From a checkpoint of a small transformer trained on Wikipedia.
Training: a variant of Adam for these matrices, 3278 steps.
Each number is 128 + 24 x the weight over its row's rms, rounded and kept within 0 to 255. Layers, rows and columns count from 0. Numbers have three digits each. The size before them is the row's rms in percent of the matrix's.

# down: layer 7 MLP down (transposed), 512x128, rms 0.151, rows 368-467, columns 0-63
# up: layer 7 MLP up, 512x128, rms 0.162, rows 369-468, columns 0-63
down368 093:132140128134097151145121128122147079090124126104060125128127128132159077170152129168137114118154150131142133153089151128150122103098139176145109124090130180140133138132112131144146081117136125
up369 099:170123124136142125123182105126125113126163140097145079114155101147116117108140145146093118142114124093129116123126108110132109174153160123159104138119134185126156129186093146133104146129149160
down369 099:133117118152189170142088090139112118136137151168112125148113107132099116134104113129108122092123113100161147090128142125135134108068151156100134110104145102148114115129145161148149109120143120
up370 118:129134099124130110129100160168194122127093111088118118119125128125099092151123180132098103125121131134139113155121125089150134141162125151164093132072175152103120117109065158126136088120099141
down370 130:119130116106147146196147148139112133101130113107141158109134124146135103094141165097126152125122165105102123129109119136109154136128073134109113130092123153125131116139099143110169119157125154
up371 110:175154124167120119086124072124119127084124135130142128158112183097150149127163144113116140111142157111188085097118120105109113156130150110126113178112130129162107124141124169172119127094112179
down371 102:131130142102168122131099080120135126138118083135149113102134132154126166125134110178158080117123119118128151123099128077134092140113168148122155175152095094129131093104115110095155132093156136
up372 109:135193153156074121112107138128120148131164101139130110125111107138144120130154120102133101152145129097125133123122127125134097172122129090112116128127128148141104134126144143163181086168130181
down372 112:081150132157089129121068144101113138090142102197118117154120119135148119126138165118154092138093090135125154133122097095111176130136111098111114137153109114086108154142173113125135155146139162
up373 084:108162125108184189071114104134149112120126097128125074131162112119107137172113121145108138142100110143125145131098124117113096117115192160156121125151121124097124132150128134136129074123132139
down373 079:127123131158084137121142146123126141156146145115107128148123134079139134151153109125135144160175197108158119134173157122105128165108130106173130137093154122161085136111111129115129165143156101
up374 105:171155121135100141087162109155152129159124086133107117146140131109125103157171113097139086131121116120096111129084142114162131158136131116183140125098151198157124120109099117116127090153117110
down374 116:117172144110144132141114116139141101105133147094160160151113150131172173151115178117121120155106061158093119142133132126136141134123145141113106127185113120095117085075127168145104125149144141
up375 105:125107112141157133132090116099164160148123150114120124120161144132116090130131128157112100082165149151127103158140078170152132107191114134136129089152171139160148133183155162108113093128115107
down375 095:134120118115118136155124111138125135138151097108187147126121119095145102155123168139127123150107093113139166111143138117091127106105143122102098125155127112164095119091138142116121131163140145
up376 086:131148128121118159092132123126168079126122093103126103141097104132139121147151133118106142164165148150150102082152141142110160116101091154149141095134136165148174106139117139118142119132143128
down376 092:174154122143102142083123131101160101109107131117083129141129133134133071188126122135120120137135148131150109113112136129123152146132175123144080096125114140161153111111127138128171103146145129
up377 098:130111086163070119126140132115120128139093089110129147131136135109157109121139124131136094144131084107130116135109120124158156105139093154143155109113129165143154162113128128140142141105043143
down377 092:120091114099098157093113146114151088112152112145124115185152122131125161146164161137101124129181182148131142130124139122073137152078148131105130099142150100143148101165116169117140166123181113
up378 099:165116105167141119145133120117130117124118127141148130117140117118135181129130111183126112127125151149188094095161126159132155146096121133127104120128142114152145143110146139136145099156144146
down378 090:142105139105130134128148176154123152124120142132172121142143141118139085134122092128133125141171172102141110094100140125116079094062092106167094126110138108140143127171130152114137138118161125
up379 094:143171153167144175121119096094130124144112108094146115126088142161098140114123108134109117179105132161138107150121106098113138152125097151144138152143188137176095123149118161154099132135141154
down379 094:120109094092106115104105132120148143142134126130148144145131143121119128093111152112138095107106178138144113151170131127130105130161143126110117079207096120111110116167133125170146107142100103
up380 094:120186125137071115113139148131150064089081119160160119131120114108101132113165140168139122169108119099137115118116140041159106150146168126120092121129156152135164110088120105145113116128118134
down380 085:102109146102145145120134113099127125114132136110096108115134176090153117121136150151104117160092142160126135145118140100129112113129101102155153148158142144141163176158153139068096119122189112
up381 106:121130135114139149134158103160193118118130141085114121127131156085106120137158099138108124147162157124160097094117154135161090171145133146122142139076123113122131128114117152113136083160109096
down381 107:123116116102137138131159143097137174127150117104154151115130057147112146117155088145117177100124100137114138138133113123126125165143142143114111170121125138136159095123102126129102077098095152
up382 106:090134121103178137142151137191132149083139154082113112168109112134118084135126121117149120092146138118126077131085106105140142125092141102157112109083152196131162116113123135102147066159113120
down382 127:144144092119129135143160113133114127160130129078089142118094159095083153157097092131132117125103122116142139147136136128128100104160087130143106131113077148126145126137169084117130156104111101
up383 104:130161090155113140070198133125114116139117152091114077121128131149185102150102146112122139112137118138148049153128144106173121168128118143111141146099142165114118101144102133140131140102150128
down383 107:122132136139122068147118114164127152147142140119121132092167121127121130157108107142129127148151079113137172072166168125128143122129128124134098092143108127130116131125138135163156095130135166
up384 120:170152106140126151092150152117110130127068115081153116090091123124107123173164122133101096098131133156128117087104128135138170175147100118147136156124126133152134137092102164128168144139136153
down384 114:121124111128109116149119135119106153143109158110142123098148100101107134097154114120143146134180115141154171120086111125156175157133096144136153170168195124096100123081104186119115125135126137
up385 107:135144121113165171109132134143161139107138143093088069127116137157111089154121117094147111104111179130112125125132112145166131114104164115174118092112101135137127118141130142120129106120100126
down385 111:113136101091141105109164133108116173121118097089117126143109139071085154150139090125126133107124112079135124138085132128133131122131128125120138131137123115103154144138155160097123156135140129
up386 118:132116121183067122118139139091119128141085142128115127122137127097160123130122133126122128172180145147145080095153140125129116125137118204139126091106179138154186157147123153154124149110097126
down386 132:124102101136108126076129140177143131100126159129109121168110154131151164146087165137079107124124107139113150136150131084127177137128108131140099125124102181146088160118149137088089154084123152
up387 104:092182127117137123136127107141146140108146147116099120111102122124141108135133109093145140108111162122109136074141122106139121131112156122155133117096121108133136117109163126121220109164099134
down387 105:129102126150139132151133137096094164151100118122148128147130153118055109135154148146120115138127154115135125077114122145107098118177122132129119140124102125111129155147110132150113166111114171
up388 105:116140104182092149096131122100116124121122129084134106121108141104174109131122136127117089125158145170137114120138176150121151158108157182165123121108157148179125146160149145153139108144093144
down388 118:180111118155148141108108109106139060107114146125081108133113130126155073160130130145120142111131117105133130124110130135140134143153144138104130097116175159116124153120117126132127050138108121
up389 110:141182148142146147077140099128121111155092138148096129136121130118169107159168131166138131110096094085111106109151109128113113124159125116146101124131132173155148102140155111165121107151103148
down389 108:116108142164140131158115114124155114125152116150137163120151134097169129142141153125131130149085143123092154121156079151118138094189088135092123093109149123100119134112159125136111136118124112
up390 096:127147099136117132137180104124136117141134122115128123165119120132132139148107139143115141139170106134190123131150097115122138151123123168137149140116140120121160079115088172128160121124145138
down390 088:161131143134158137167147148142136138141154157145100105136155126105174103152146135145128114121087100130103087173174108186129119101108141119079113119134146140152135112110115139140129148127110143
up391 101:133151127102153146096136118136173114117164114107119124147087109179156094119132139131068145153126156135192118128101131106194135122172120144132111146082133120137142140151095145146144120162131118
down391 098:125138128099132108180108138140120173147146134130136154100161098079124119127123111097134109110138103151155096143110143120136140110124147160111148106165179108157119093134111122131126160124099155
up392 084:132124122144095097131109093122134130139157130167111114122146178172128103127141121152110122153109112143135054140146111165152135162138113133121126128160161130180116136098101138144132101121100137
down392 084:090122099111141128177129186163161130137123148103093156156114139120103154112115109141147121116137154111112125101083132154107126131158149094131178150080087127121105086141132098125093141142107138
up393 085:135130156137123112117137112086127164110153112124136123122134146126062098171150138129110123150113132157158128137142112123149123138115103143181127137167168118155127137134087172096135139095154116
down393 086:105126101144146150109154117185143156138168118098105141114144139121142147119131103105121102104166166117101134134126186106114135160135126100106189121115143092133114087104120117140131091102142127
up394 090:152156162161105137141126116118147126132099144115119125141147148066106106110125093151124128144124172106115127131138132131139145110115100105099157159117127165146133115153135140102123126147144107
down394 095:127105103152134118102121149176140161119172145105142168141111113142121138085145108106110105123143123126100112142100126136142163139119132132136160135124149148150108078102089099138108091105161131
up395 095:152109126119093109123091148132178138153119080134117078134108126151120083123182126101127163121147144097153129123112129147124114137115123089149117137108115124157186125159121158150158133164116120
down395 087:135116117151138122151123120113104122131086126135130156129147143113130165138114143121136105090133075140141107107061107111115125140144101153121135133162160157086137143135108134143089144131139136
up396 107:167113103180108139085127099122129142114131139133147105119133125144112146136149143093113143168125150101134129157124142124112118132135170116148125145142134165160102083153094156139125114127108134
down396 107:158109123132137139098122134166127109156168169154166127103104119128116138123126162166129112128177101112148138099142122142156106130121130098178092143106117131124107131175145131095132135108144126
up397 095:133128131177127131122098126085130129102136145125117109101105101129166159093155106126120092105107131105189125122128097152172125140130135129168130077145143162138118090133135139195143129142143136
down397 086:177107118147181146113140152144105140175127176103171104119128138132107116052116122129130136102124133134074139151188118123118121086135156133109094115122122123129125143115163149132084132133182114
up398 078:140147102160113158094124098131123088111117124114107105160146089150137135120130142142105099142122170162099155102141124117135131148106132145166104094125174146168123135136147182147134110178135181
down398 093:144139131136128161119125097111119091114145147111085114144144141128122075169123171151094124150148137135156122102132149124160120129123142153136101097090142178117136142144110168143165101131116136
up399 098:121116146106149160139147127107152118145124175108072125157143180147117111134111123121098151152119105137134096115139118122099124139152176148114118160119110105158169101108121166172125121103134139
down399 093:114127095115158138124134148119127156136116106169173124116145115117105107185081142134117132096102122143163105117075109144147130150133167088139127079168109158099110129131131136131138135140114110
up400 095:158133107108113126105119110068137172109156151142148137136114145089118114143126125123121141133176151098111113129091129129153174118134131111161140126082115135126131140118076150132104090163094107
down400 099:115108168159127109141107117134121147205142112087153121115152097168107112156134151151137110082110127129167121175128100175123133126106097109132112122176119132143136115116129089142114175146177102
up401 110:136145083151117196109149137119109125171139143105111105155147092124120055150164129112115079085127173120128085082118101116133110127143128142155121117118115135120116140172153134149132123114148124
down401 117:130109127122139148090123169154124135120124112135119081150116132139115117075131116121113127137116169114188113122122120119123138171100138117061166111126115118140140085147123114121167109133137141
up402 102:115144120166119170137098094155133142125145119124113126127063105116122133114126135054137126118121137131149110091141140107120171171130164142173124121104131138123158135148126156122144123129112134
down402 108:123160118131073144108114109149113186146139162099129112124170116101107110165150093108143124137103064165132140123159095173114139144141089100101153133134139121120153145163194144159129094147169126
up403 104:116124123119079164117099086127139182131144101104136099122087138134148146153138139138095079163169149187150124129169174130121120147150108167169127148113107149140151142178134140125134110137102127
down403 104:101145128178091138114108111160104135142159123131119132083190135116107107156130156108132146100105136137101165130110162102094156136131094140134149098157136131112131165130147117114112176098096160
up404 110:151140133119112123096187152144133126128156144123127133179120150112126107122158177076123095133141168111128086136106120135180115099130154114116128106106144152158121127183104160126128130108085126
down404 109:105123114157076110167124140159127136198097101155083136104168114110113119133133096137151135115130129122110166104131138160106124121125119100141120079113134130162139144113170153142156083126149120
up405 108:135153105160165113132171071120137139144138072096086136149159117139127092119108157125063079133134111151153096140165128075145145151104160120137102116117156120118118143128083157152097094156138136
down405 116:144117108113161138149118129146144157162127094134097186142125122161117133165140094109114091098131151107092131136152147152133153075126159117128124158129140126096114112142081141135111122126118113
up406 102:174164100094162175121126143109125107137124068124099076127104142133155127151132129131095149172170128161144117108135131120155109144125132133146049103139108156115184120109117122150154134107145143
down406 111:149119120113109123120160144122109186108106120131145105126154119121127113128161137110116146139103149068099155157122101116095090081104130087122123138140139140150128167156131149097102146107090158
up407 088:140143110128102111150121135143127088125107082108086117130129117144118118106118150102158126147143128105109148101133165077125073157092138110107121123104169130164121146134163172157148144113138147
down407 069:189107149117159160140133107090158135148157154165111117131131116101149142082139126096101142123099139151137132124079137135119140144122151111092104146161109144086116135147128137136099127131105084
up408 095:131143109121111137113127121132104119128155112123109098128142144126145142158111151112130121100091163090137080118149109128174119170115146154145146115104150141146131116173104139148142125119131143
down408 093:127098110103112154116136102123157095145169127138075168147154108122142201144122101157143137116050130104111161148132097154116099114130122131111148152115133101107107138130137124138120156118152127
up409 095:115113169091121144081115140142164195151129091125084114175148131104117107131130145092102113106137165140121122088148081159103139144165126123163129124112116151187105099162128149133143120133103137
down409 092:105149143115161162150106139129103068082125129144122112104134144094146162119083141176155148111149117107160143149133130119098119105145087142137109158141105130064113151138139114084134106137183152
up410 083:110129122116082100119109128165158051161148183148169120139125145110145101141143114129136129135134137140166138117084125136132139114137154139109132130146125124140100158153134114101145029160103120
down410 087:099117132119164128166174124157085179123102114148118138111154090135136124137156095138168147126123091118132131138165151098133160109131154125090150155097111102127151129125122115106094164120151157
up411 099:160118144077113150099121103097094125160139148128105110129111179105152151178144157148103121131127102112137162135069164105149138130146120137135120137138129138146106144123119142139135136088106150
down411 091:140136139141143127112160125169129155112131149161133172099134109140123102083086109127107124143110160106077095173149100139116102143135137100147122102057104130112114096131139095101125133127127139
up412 099:162133118147097148119180135120091108098113089061123130166123171095103161147087126124132087142115146158115128125152120106126129104115130112116140131124146149160195133165114122120137145110109116
down412 091:123116116128137129131128128103175146105132097140151157156125147159147142158140158147123137130140142129140149093158120120125109166106117146165163147157117148141097137099092134142073105138086112
up413 100:113174129167127116077171149112110161163123076083118128105104132135105140121118155095110117136114113160192131103135150134113136158103149175195157077130096131165110130123111156154160114127104141
down413 094:108106096113133123103103113137168114100141128128120078082101160149076158077119135118133095137145115124145137107139149113127156159164117123166160120104161130107158141153183146129106150126117132
up414 102:131183153132108203095095093154165086156120099158118110133151114153112072156096105160086127152124151164095135161151125120138129115087107116145112130108135118111130108149150121151174118151115143
down414 100:111146087074099107118158151126147161150125167087116135072101162118126123108168100131146120110170190138128151145116135145113121132092132079109130101116116124100104116137119099109104124113148121
up415 092:131204120163105175091111157125123084106096157139129104121093122155104140131155109143122138114128144094155123118140172137101135116088161111095113117131108133133149145125172117142166133132098143
down415 086:096085144072154140143155138167155112188111152101126099137125128130095142088133170149127148102131102136154110138139144168127165119123096099122152135111145140150105077116174123114131155106137155
up416 101:147104129133095122100171102149120107114155041111096129136131157147161172112125141144121065146151139148099114137129150110190131124136119168117127123159154128143143180137107120117112130107107150
down416 092:131119143157115152145186087133161137120130096112117096153122145097145130165131144125114129129093142128133112110115121114087109109118145147135164119135097111119120145087102155149089120078091152
up417 099:105150135101170178114156144161150143152133123088101088114129088198122114170111106142108142117163140139135107108168161107112137112060147161137134107101111092095125107106156130135182112145147148
down417 104:094151148117140100114149089148149074161157155111129149132128135131114088106129099117119110117159116140184117125146133088118156137116150144168098126099153106122137050128075124168122160174137154
up418 106:139120090123063107105155124085125151117129109119146103114107175122130155143115143092150130157140112144140112100115150120152149143082168175135115098122153135146124164114120163140131142125092155
down418 112:142101130138123140127154121096100065114173143106095142116131144113127130111135159156113157107109089142122142139127129093165112140159106145133124150155115122135156130113076108120132150114132134
up419 084:102134123138107163102100125163124151151141127120121131126097158145093136085108105160138114121151169121118088153124135155159124165134107153134143119120145181155109154153129147148112101133072126
down419 087:130117147133173157131118166171170110147131146128153119116136126131094101057111115100138159147142133166111112135131149172115145116129172126108125106111132132095099120099156093139146199145142153
up420 108:182163138132091141130154120122149119140123081117143136172156164148141152147141100126143118158134135143132121121125115111126118098138110139166122141156133137157135107111097115169096153115075130
down420 101:145127148146124156121143153105150103079148132131110146117132125109147130101113141129065140116134136109144153117135087151121128125093130114099110168124176127149086127124148130110140100122142063
up421 101:099141145144166149115118135135195108092151097135116096132150134183169072125117117123133154116108133145105111138142133133164140113105103121114149106126119140141195169119128142108149067153124123
down421 100:173134135126144189115115199137110154141136098146122141132127096093106103056125114140117130105142154109148117152144159180130136121128107123135133128124082070147108132160178089104164132135138131
up422 095:116142128132146107132155096138153086113131155101166149169152167114163159141100147119144103096153111140124084143165112064174111122126083118112158120144172126161114139129130148153098111116143123
down422 093:125127123110151206168135143123126109156135094116120145128101169140121106111142128139140141118136159096143083137073172125115140111141142155114088141164070068122112112122111109182100151142129150
up423 095:150109156102137145120138095112116155117137145143106103131093096116140156155138134118138063142145126173116149131155133152126130124151146102137103144184147132142114114143108112108134120158120116
down423 097:135169104166102151139132129137159083144128136132130155163116160114154096114157127125153153082139129124111142130136122139117103119141118116165162117099129092093167146125110124108120119069105151
up424 099:121144115105159162157123114115138101154131116123130094139125128117154070101135098158135122172116145134150115131131135143111118131123197118086077122128093130156101114108136119149146096164121117
down424 091:132161152128100102160103116097136125132113116115128144127126084112146158165165087105145170081099122140136131111138117159100138130136148111112128120141096133123157124139099122150136108128127108
up425 103:168159086172140129120139119088122135160134118070082106140139174189152146126147142108145134085128104133119124142104137071133144155139140122131113136126117136188130174170108140114147113135137116
down425 099:185114116147148108178159114099154141120131133107115119158132128120133147114120116133119114117096132127137161131150127135112118093111096176106120127138157144135100145144095090109109142064152109
up426 104:108136107124097125110176147111125124133132104115115122149134161100105078106120138131111104108104122133077144118127125137133146149154188156169156145112124195146122154125070110151122150123116137
down426 104:110102120125138165165102137186131151169099114128114153114135122130130162110085129103135114112145129108128116109152142131116101140132112140146075124119100088121135149116098141127101107120143108
up427 095:162139142129114143102127112125148155101146081152098117113142128126167120137129167098104140151087168097130121136140123106077123162111167116175105131135155173145126126130103166100105147127125135
down427 102:117149143177148147121106099176144076138127143147114161128112131145130128166082146110113090103140100135154151126117128151155154082096128107143111105120107120127145095126104064154144097123138119
up428 098:175170103163100114096105129115120102126077138123135150139096158099172086130177146140150115118125100135115143125137151138136120116149174090110141111148133133149164137170154119152141111115089128
down428 096:104131125156124141182125106124131118168119133129117142101152156140103159147148130127133111137081141100135149119135126133163159109134117112123125133119116085095091108145171112149151155139093138
up429 109:154147125132089135076163136125155097118140129133089103144115158144145136149101134113125180150126108125161115120123125072161144159144109119115137142069140177125097120150096145105119125123145135
down429 108:135142158120089146164090115125115128142109152145110136144145112115135161160124153123111147149077077112163129120142127117097110156141146128131090119199098110141139117137103143154141138122142113
up430 081:132173138132133161152122157129144116133134151148095114116149118135096138118124177096114118122091166119118143116161114084143118170083118097147080090120119118156114123112143160112164115136162140
down430 085:096102137133157134110100132152150161126101113144126132076133147133099166162100113147136106121149148117163114136119127115140145116080144128103077119106101101118116097118144087147087177106111119
up431 112:164135109209082125148122142084136143156066137141095143144143144147130114134148126107142093104135114179115117127154131128132162133161110170125090138115137133131132132180113147150093150109097162
down431 120:170119128120147100123189093132127114101126133103180113161140116120168166080125116161123081141116147115133108155173105135158167124082138152064121093124144155099121126131127132149124091101182099
up432 092:170104098151153150125150115166106083103098115119091110130142121122167110119150151135122125139152151163102116115139144148124151167139136135130083165112175133160162132137131176140132109149093153
down432 117:148137109156106120127154127113134112113120138095123115138122136129125106160126165139110112147150133127165113105121138095148125137125139150127120119109166166136119136142126158145161132129105137
up433 097:130122086123133122135105144154195124110128120144122125113108120213178168118149139132115091123155129142114122114121152105158145156161078132134121106109177120143173175127172128159101088125108131
down433 091:161138121129103184104136133132103133124162108154159074114131165118163113104090125114114112134125136150156126159121111128094136150115121161101155132128107146077089120126169119097151105172098126
up434 097:128138130126092128151152129164131159118144133107117124115128146104159083108136127133140097206134124121138113127171155115098129108139133132169130150129139158129149140119108120105123130145112137
down434 086:128131170120118100178098158151160155118144115172121109115138120126131138127138123124128170110180170119135176128150133105082061091115132149130158145115146082123145163118085133138134160137138129
up435 112:118146111137124142086117089158139091141089113138136136197070123156129151119135142118127146142150174168119106138141136090115140122147100123118099121126107113188169109166142140165122125141120127
down435 104:103108145161130130076123140117116121115113142138123130135105147103087159129100123096107111160064167136147098127120066135148152138099133136112147110112149161165095121181124180101110153154119120
up436 112:107113081144145131141142124146128122106106141104154145161128109114138124097112122121135152160188126162146111121119133122142167119145099138111133116158166139159148150162142160157127145125098125
down436 106:150104147145149191130147105141122133117141133177134100148110097120143118125130134097097096125135150118113135121106176157091100134149117080142089104123153125125124127143112128107114173131147149
up437 103:098140083127140151100149165141116090120098152123113103109095084148059125148132181155093112152119155160141121087146206112135131170118115150126126107076143139112112127088132132114151113127124152
down437 100:121144109143126108164078154119111118121151177153156133156133149142120129208127125138133122138143103153121126102090105102122128120145124141091100149124099161148104150083102137131151114160161162
up438 097:097147102105134160120085127150133166069171126106141105091115143130108109148119167129102160120129155116136151143133174136141169136117093110159079139087108139120150143139158157112158102112080132
down438 109:099092073099120074156108092100130142132172142105141153132123177118114115077139108160140136136155158119167142127105131114121154093106134123127116124133137114096132112134137131121123156137140117
up439 104:103143105184108112079109132188109079124130119134103131145141109128131098103141160102110138149166160079149107124144132120117124140132104119130144094104159146147111197130144166171136139137096127
down439 094:110080145087153136129121118088136095129122157112120117091152146152132086081093150188117115136120135126156173148125128124097134130165091159163104130156129173118139119159143102116096091125106131
up440 090:119108111130098190091139155163186129137147103137120089122084148119081116083135142145115110115154129090152126107150170134151177170079139139129120159115128144123112170135130143109150115146134128
down440 085:116126149124143124167180153124111099116140116131133128114169114100095078148104090143160122134100134108107186120095094110150128141099145106099158113114138108131108159105107131135150060127138151
up441 090:159108117141102124073162093137127097094129149088085135130087180079124134118145111129122109131120134088122114147125103159143150137080131145146154136144130113163135159142140194110116127150136184
down441 089:110151119143147121119105144158157115151130151139141150144127124129120150080101126127135163110143130134112128114133139143161130137142165140102116117116125117112128087118147046148109146125131144
up442 097:114120129095119113094106094124150115129116159125103123170056130134130124130130125152121142137141132158130108122145102198171164116076132140115122135109127101151156165102112143167161117124090149
down442 098:110101158128132151136115101156127129119133110101127141102151140125108111048079142133106158147120119094142147108131167088136113112137106113145103164106140194091131139139116128125120202142137127
up443 086:105145095118112127148104140121187116152093101108092118157124105146114131121189149112104131107127144135151107145092112118151108125131121134166121083093099150149134128115121143132176089179110099
down443 088:147111138171125111124120133119114145134088149127144161148145136102126165153106163114120098135140082113107109127086118168113109173147129143117130184140114162157099105164104101135069174133130139
up444 103:149126142192089134093142114094153096077139121111138145154093116112132119120155118112142140160145115091153121132118147107139130133166171110138145145160138146153138122135087138171107122130133124
down444 089:166108126146146146155111125146084132143118159095126132089122143125144106143111131113096103125094107116172109152078164130114080132132127080064109160141151132137177116088135119125106143114134117
up445 101:117135105157139131129115117143156103148101099145090085105120133124120103185112110141112144124124141131107088129106120135206190133163131164141107125156138141116128160165129136117095073170146113
down445 113:106154135139122114179137119131118110113154146122138097128142136121109139086123072174148117145131139084125187143166079122095120075134134099165098123158091092162108146153135068163154130080088112
up446 062:141138103134097127134092079086146120104100106123125142136126149126158132080177105094103152153116125081130099131150153121126120123093095146136131099121152165148140134103167122139135169133163152
down446 072:127111155123136120125140147091120166164139137106117122105121110131103145122156132142202097139127136130145154137129142110114078134135103082149132144138108096132111084139105119134147189114110107
up447 090:124137102153114117158108106105143148116124118090131126126104148138128163149133102164107100135139103153127122087120116105129170113122138155088139100135136142120150134118148139097154102130149116
down447 083:117167128109163175160119119115105141116122141145161156116088108110170160157134091162138117168127144095148121119135149166130144082138105147117131121130084105104118117106135150138174151168115110
up448 116:129138122126077137129145128097132086100136161105153103128096121117135131127140129077127133185112154121162124100132129104138109157117096188118138121134133146153143132143111157169120117104158140
down448 110:124124132143133130130085116128134139132122122115121136158148097118154174164137129109130092120129134118082123129173112125089100167183123100124131112101100137155122072109108153126156086131175119
up449 093:119141087099112122106155120133130057109143122125170122152097144118122100108148168110094142122135136074118156110114148141128135223127114099131143112092160160131107105145105177138126077152099123
down449 093:139129114181156117101161135160125134132128113125172125102156122071085088108159131096102113081160143127156143122135117140119108160141144120156125098098156125136117091122093144123097101107161141
up450 101:094136165113133143123137137110179156118152161128086109139108146161105110119143114141123107136110143110165142118153124136135139121116110122107068168116147096136117145087140115167127113203122126
down450 093:139159084128113128155137158127126161129103110107145138092139109146130077124142100146119093106168139140119113104128155099090140148105130081145152140114160124090146151150175145135159095082117093
up451 105:163113153113095128106125119088172139147131127113137134131137165132140120150150139135122144134115140177101103147129094098108112166136137132136097139132126169134141136151074168119121129115077154
down451 103:108135102106124105099113114105092110105113099164133073115121140150129124159115139131109103128136126126170131118110117106124141157134147185117122154111129133081117166132088098140119118143119139
up452 103:159153143136145146142098143104140140123109113147120102121137129189111089173158108090102116120118127108115149111075118155132107119142120100150054090093115184116171117155148134151185103152110115
down452 107:188102072113103125133134099102147159123092148127125159115126110131134186168109150123162122138143092133146155172072126099082168158135144114102109133139105145121130090134118132108125167140126129
up453 095:110129108175089116131153105095109100132121078088136156144176134096112114107165182127143092117125119133124117158116113131129148157137112184146155148100174127167138169162096150126123126138125161
down453 086:167117194112153156171102133131125126126125167123128082125122112146116135145152106123119135118127137145122120109159139161111089112168141115093114171138123112095114072155121088176105158149178155
up454 090:123125124147130126152120095128114138157141088150104135150097114136147127113122150087130113166121105103161124142138146121135129132150152151141137089147181167127115191102128138173089146124123150
down454 081:117120129157153143109087110110096136165104189121130089092154116155152140149136124110131125116132113167124130110132131128109155161127147124135129146104114111155109107104111118132145113126116174
up455 088:127135114127106112117095156123156128142091130132141109161073092108127120132140108150109108112169105174135115132142171164136147091072151182112124123134097118164135095144150146138135103134120149
down455 086:088113156147164143129117081137073105146158150123122174104127129142119139119136111145107139145111102106152103128160140122133084138106112103123124104110091142067168172143082101107138139131110137
up456 106:161148160165129115130118133127126171114132120146145136126111159137187143134121106163065081173126117134183064083120101103148152140129143154129127136131134144150102140114119143133149129138120148
down456 097:089114136125152123122120138123170161112128084129196165164120166130139146146147149075098146148137129126130125152105109137130121097145144128138118139108141126095083101141113153138108124095124145
up457 097:106126119137110132113139115150167097142129092117106073121117125146146068116135132154150154118177147119115112083135131129104130135113108102169149097113137116173135159116124154143125093129083098
down457 112:116133145125158162124152114131118105126131088126111100109128106101163101135114131124172120112151143123139195118149163091131110136147143097139108128126098113148125151159108105124125136093139128
up458 100:135122105113100140100129148141116136142131138096116085147183109171090113153098129118109104120103123094131143148106120165146101116113142147189124107135166162118144108112133129144180089130112134
down458 105:131084099171145137130143136130157156131130135129061115152095142157139160111089098080106126151138132100133110141161114103127098102153147139107089148134164112130123075154156152151117131138121158
up459 097:188164135116091130102138093098171108143108135111120097142105126170125119125123107142107096097152136136107101142122122125165153105177169150112132093146128131160149136159147143143141109144083109
down459 090:130095111112143122172143160127098081106137157168147146143148168111163095150084108113157139162124142115119144101097109137091136099108132081126161161134144095124125159129187121119105116098136110
up460 096:146155108149114186092136088080131098161136090110106109122138140160135103165142151129096138133124148169116140122130142116170163148108085161134120096144122144131193141157111134125149102101128157
down460 119:134118135115112097152128111113144100076111135082109105161115133144121114139113125154167123089164137139157141128155129106130157170137142140134114094103150156142161105146126164139143112179141124
up461 100:135126130116153119114144136136149134088100126077102093143088139119131131126097120115122133096097163109138106133153104146117171116156099151164138133099145130134124139152130176133140094124073174
down461 110:100181104119178142094117131115120098138079108119073128134116140114118101149110100162142118116179125103120124162128151098160143108109096137100122113126074159119141156158132142138101160087117138
up462 098:153097110165114148143123115077106185169100114124133120145134119102096094144120155076128051096100109121122092133108105130142131151171153146168111105114125151127128136135073146160168107141114130
down462 094:176105121154132140121127078124058108117126115108105085140091130145130171166146123128081120146091116143152138143178161139151127138132128098124128107131131115094117127147154136120131146124140146
up463 101:134160139132087195126106110137163157147124104129143070127136117135078106157129110113120140125135127128128086101141116128108107140117135135113135142096177135157119142142133200183115163116103146
down463 104:119121119115125156166127172101139098107133152099111131107116130085150150158117118099134140117159126109163133156115150121110132098105137159107115125129132111103129123145157098163099147099117120
up464 096:117127102117071130087131141151135147126147147119123098143111185140113097123119154128105071154156112116185110143110147139153103143107175119123130132121129125163097145176080168118136117133112121
down464 103:150094143079135143104145112125161137122179135126158150098144120101170105150059100154154093134077180113109136132136147125156141161125129083139117138106097143143138125097158131117152099114101099
up465 113:116139119127129144102154137160155154164121141122111086140156153111119090120148123104107115145111164129114115105136106179108153141130154177187128094113126147129127122123108177115145082172129149
down465 122:135136135115135153126120122119118090082153134121126169128149134156110146174130139137130113106132098110155134086111121128157128110112147117062132119159112105128174154134166143118111122153135133
up466 110:166107118132118109083169139111147150127134101124080086140142145131112141167114166120147127162136132130123137090153162165134152159156162177147149145133115174136138145069086123118128112122095115
down466 116:144148140175109104151114138174135132169121092123141115150115112141123115123142137080102140121098128102132120132141156111146112144173134151098140109190117146119099129082092108138115102099134147
up467 100:152114129131154125134142172166112127143138125171096112151082154128155160132159146078128096106079129088117143086111125103145135172126090116141088131164157159168136136095151120157134135116140145
down467 096:115117117104187087115090154171106133132159076164145150121126140114138142156108146138142126155157139152062151155108113128173125127134094130103159115112148075123149086175154118141146152108152140
up468 088:164150109102122153127098118079164078100139129106126098153133116142141101136121100126121134145139154104155141126096153154137094147147125152098125084112123144131113132118163136136159095180151118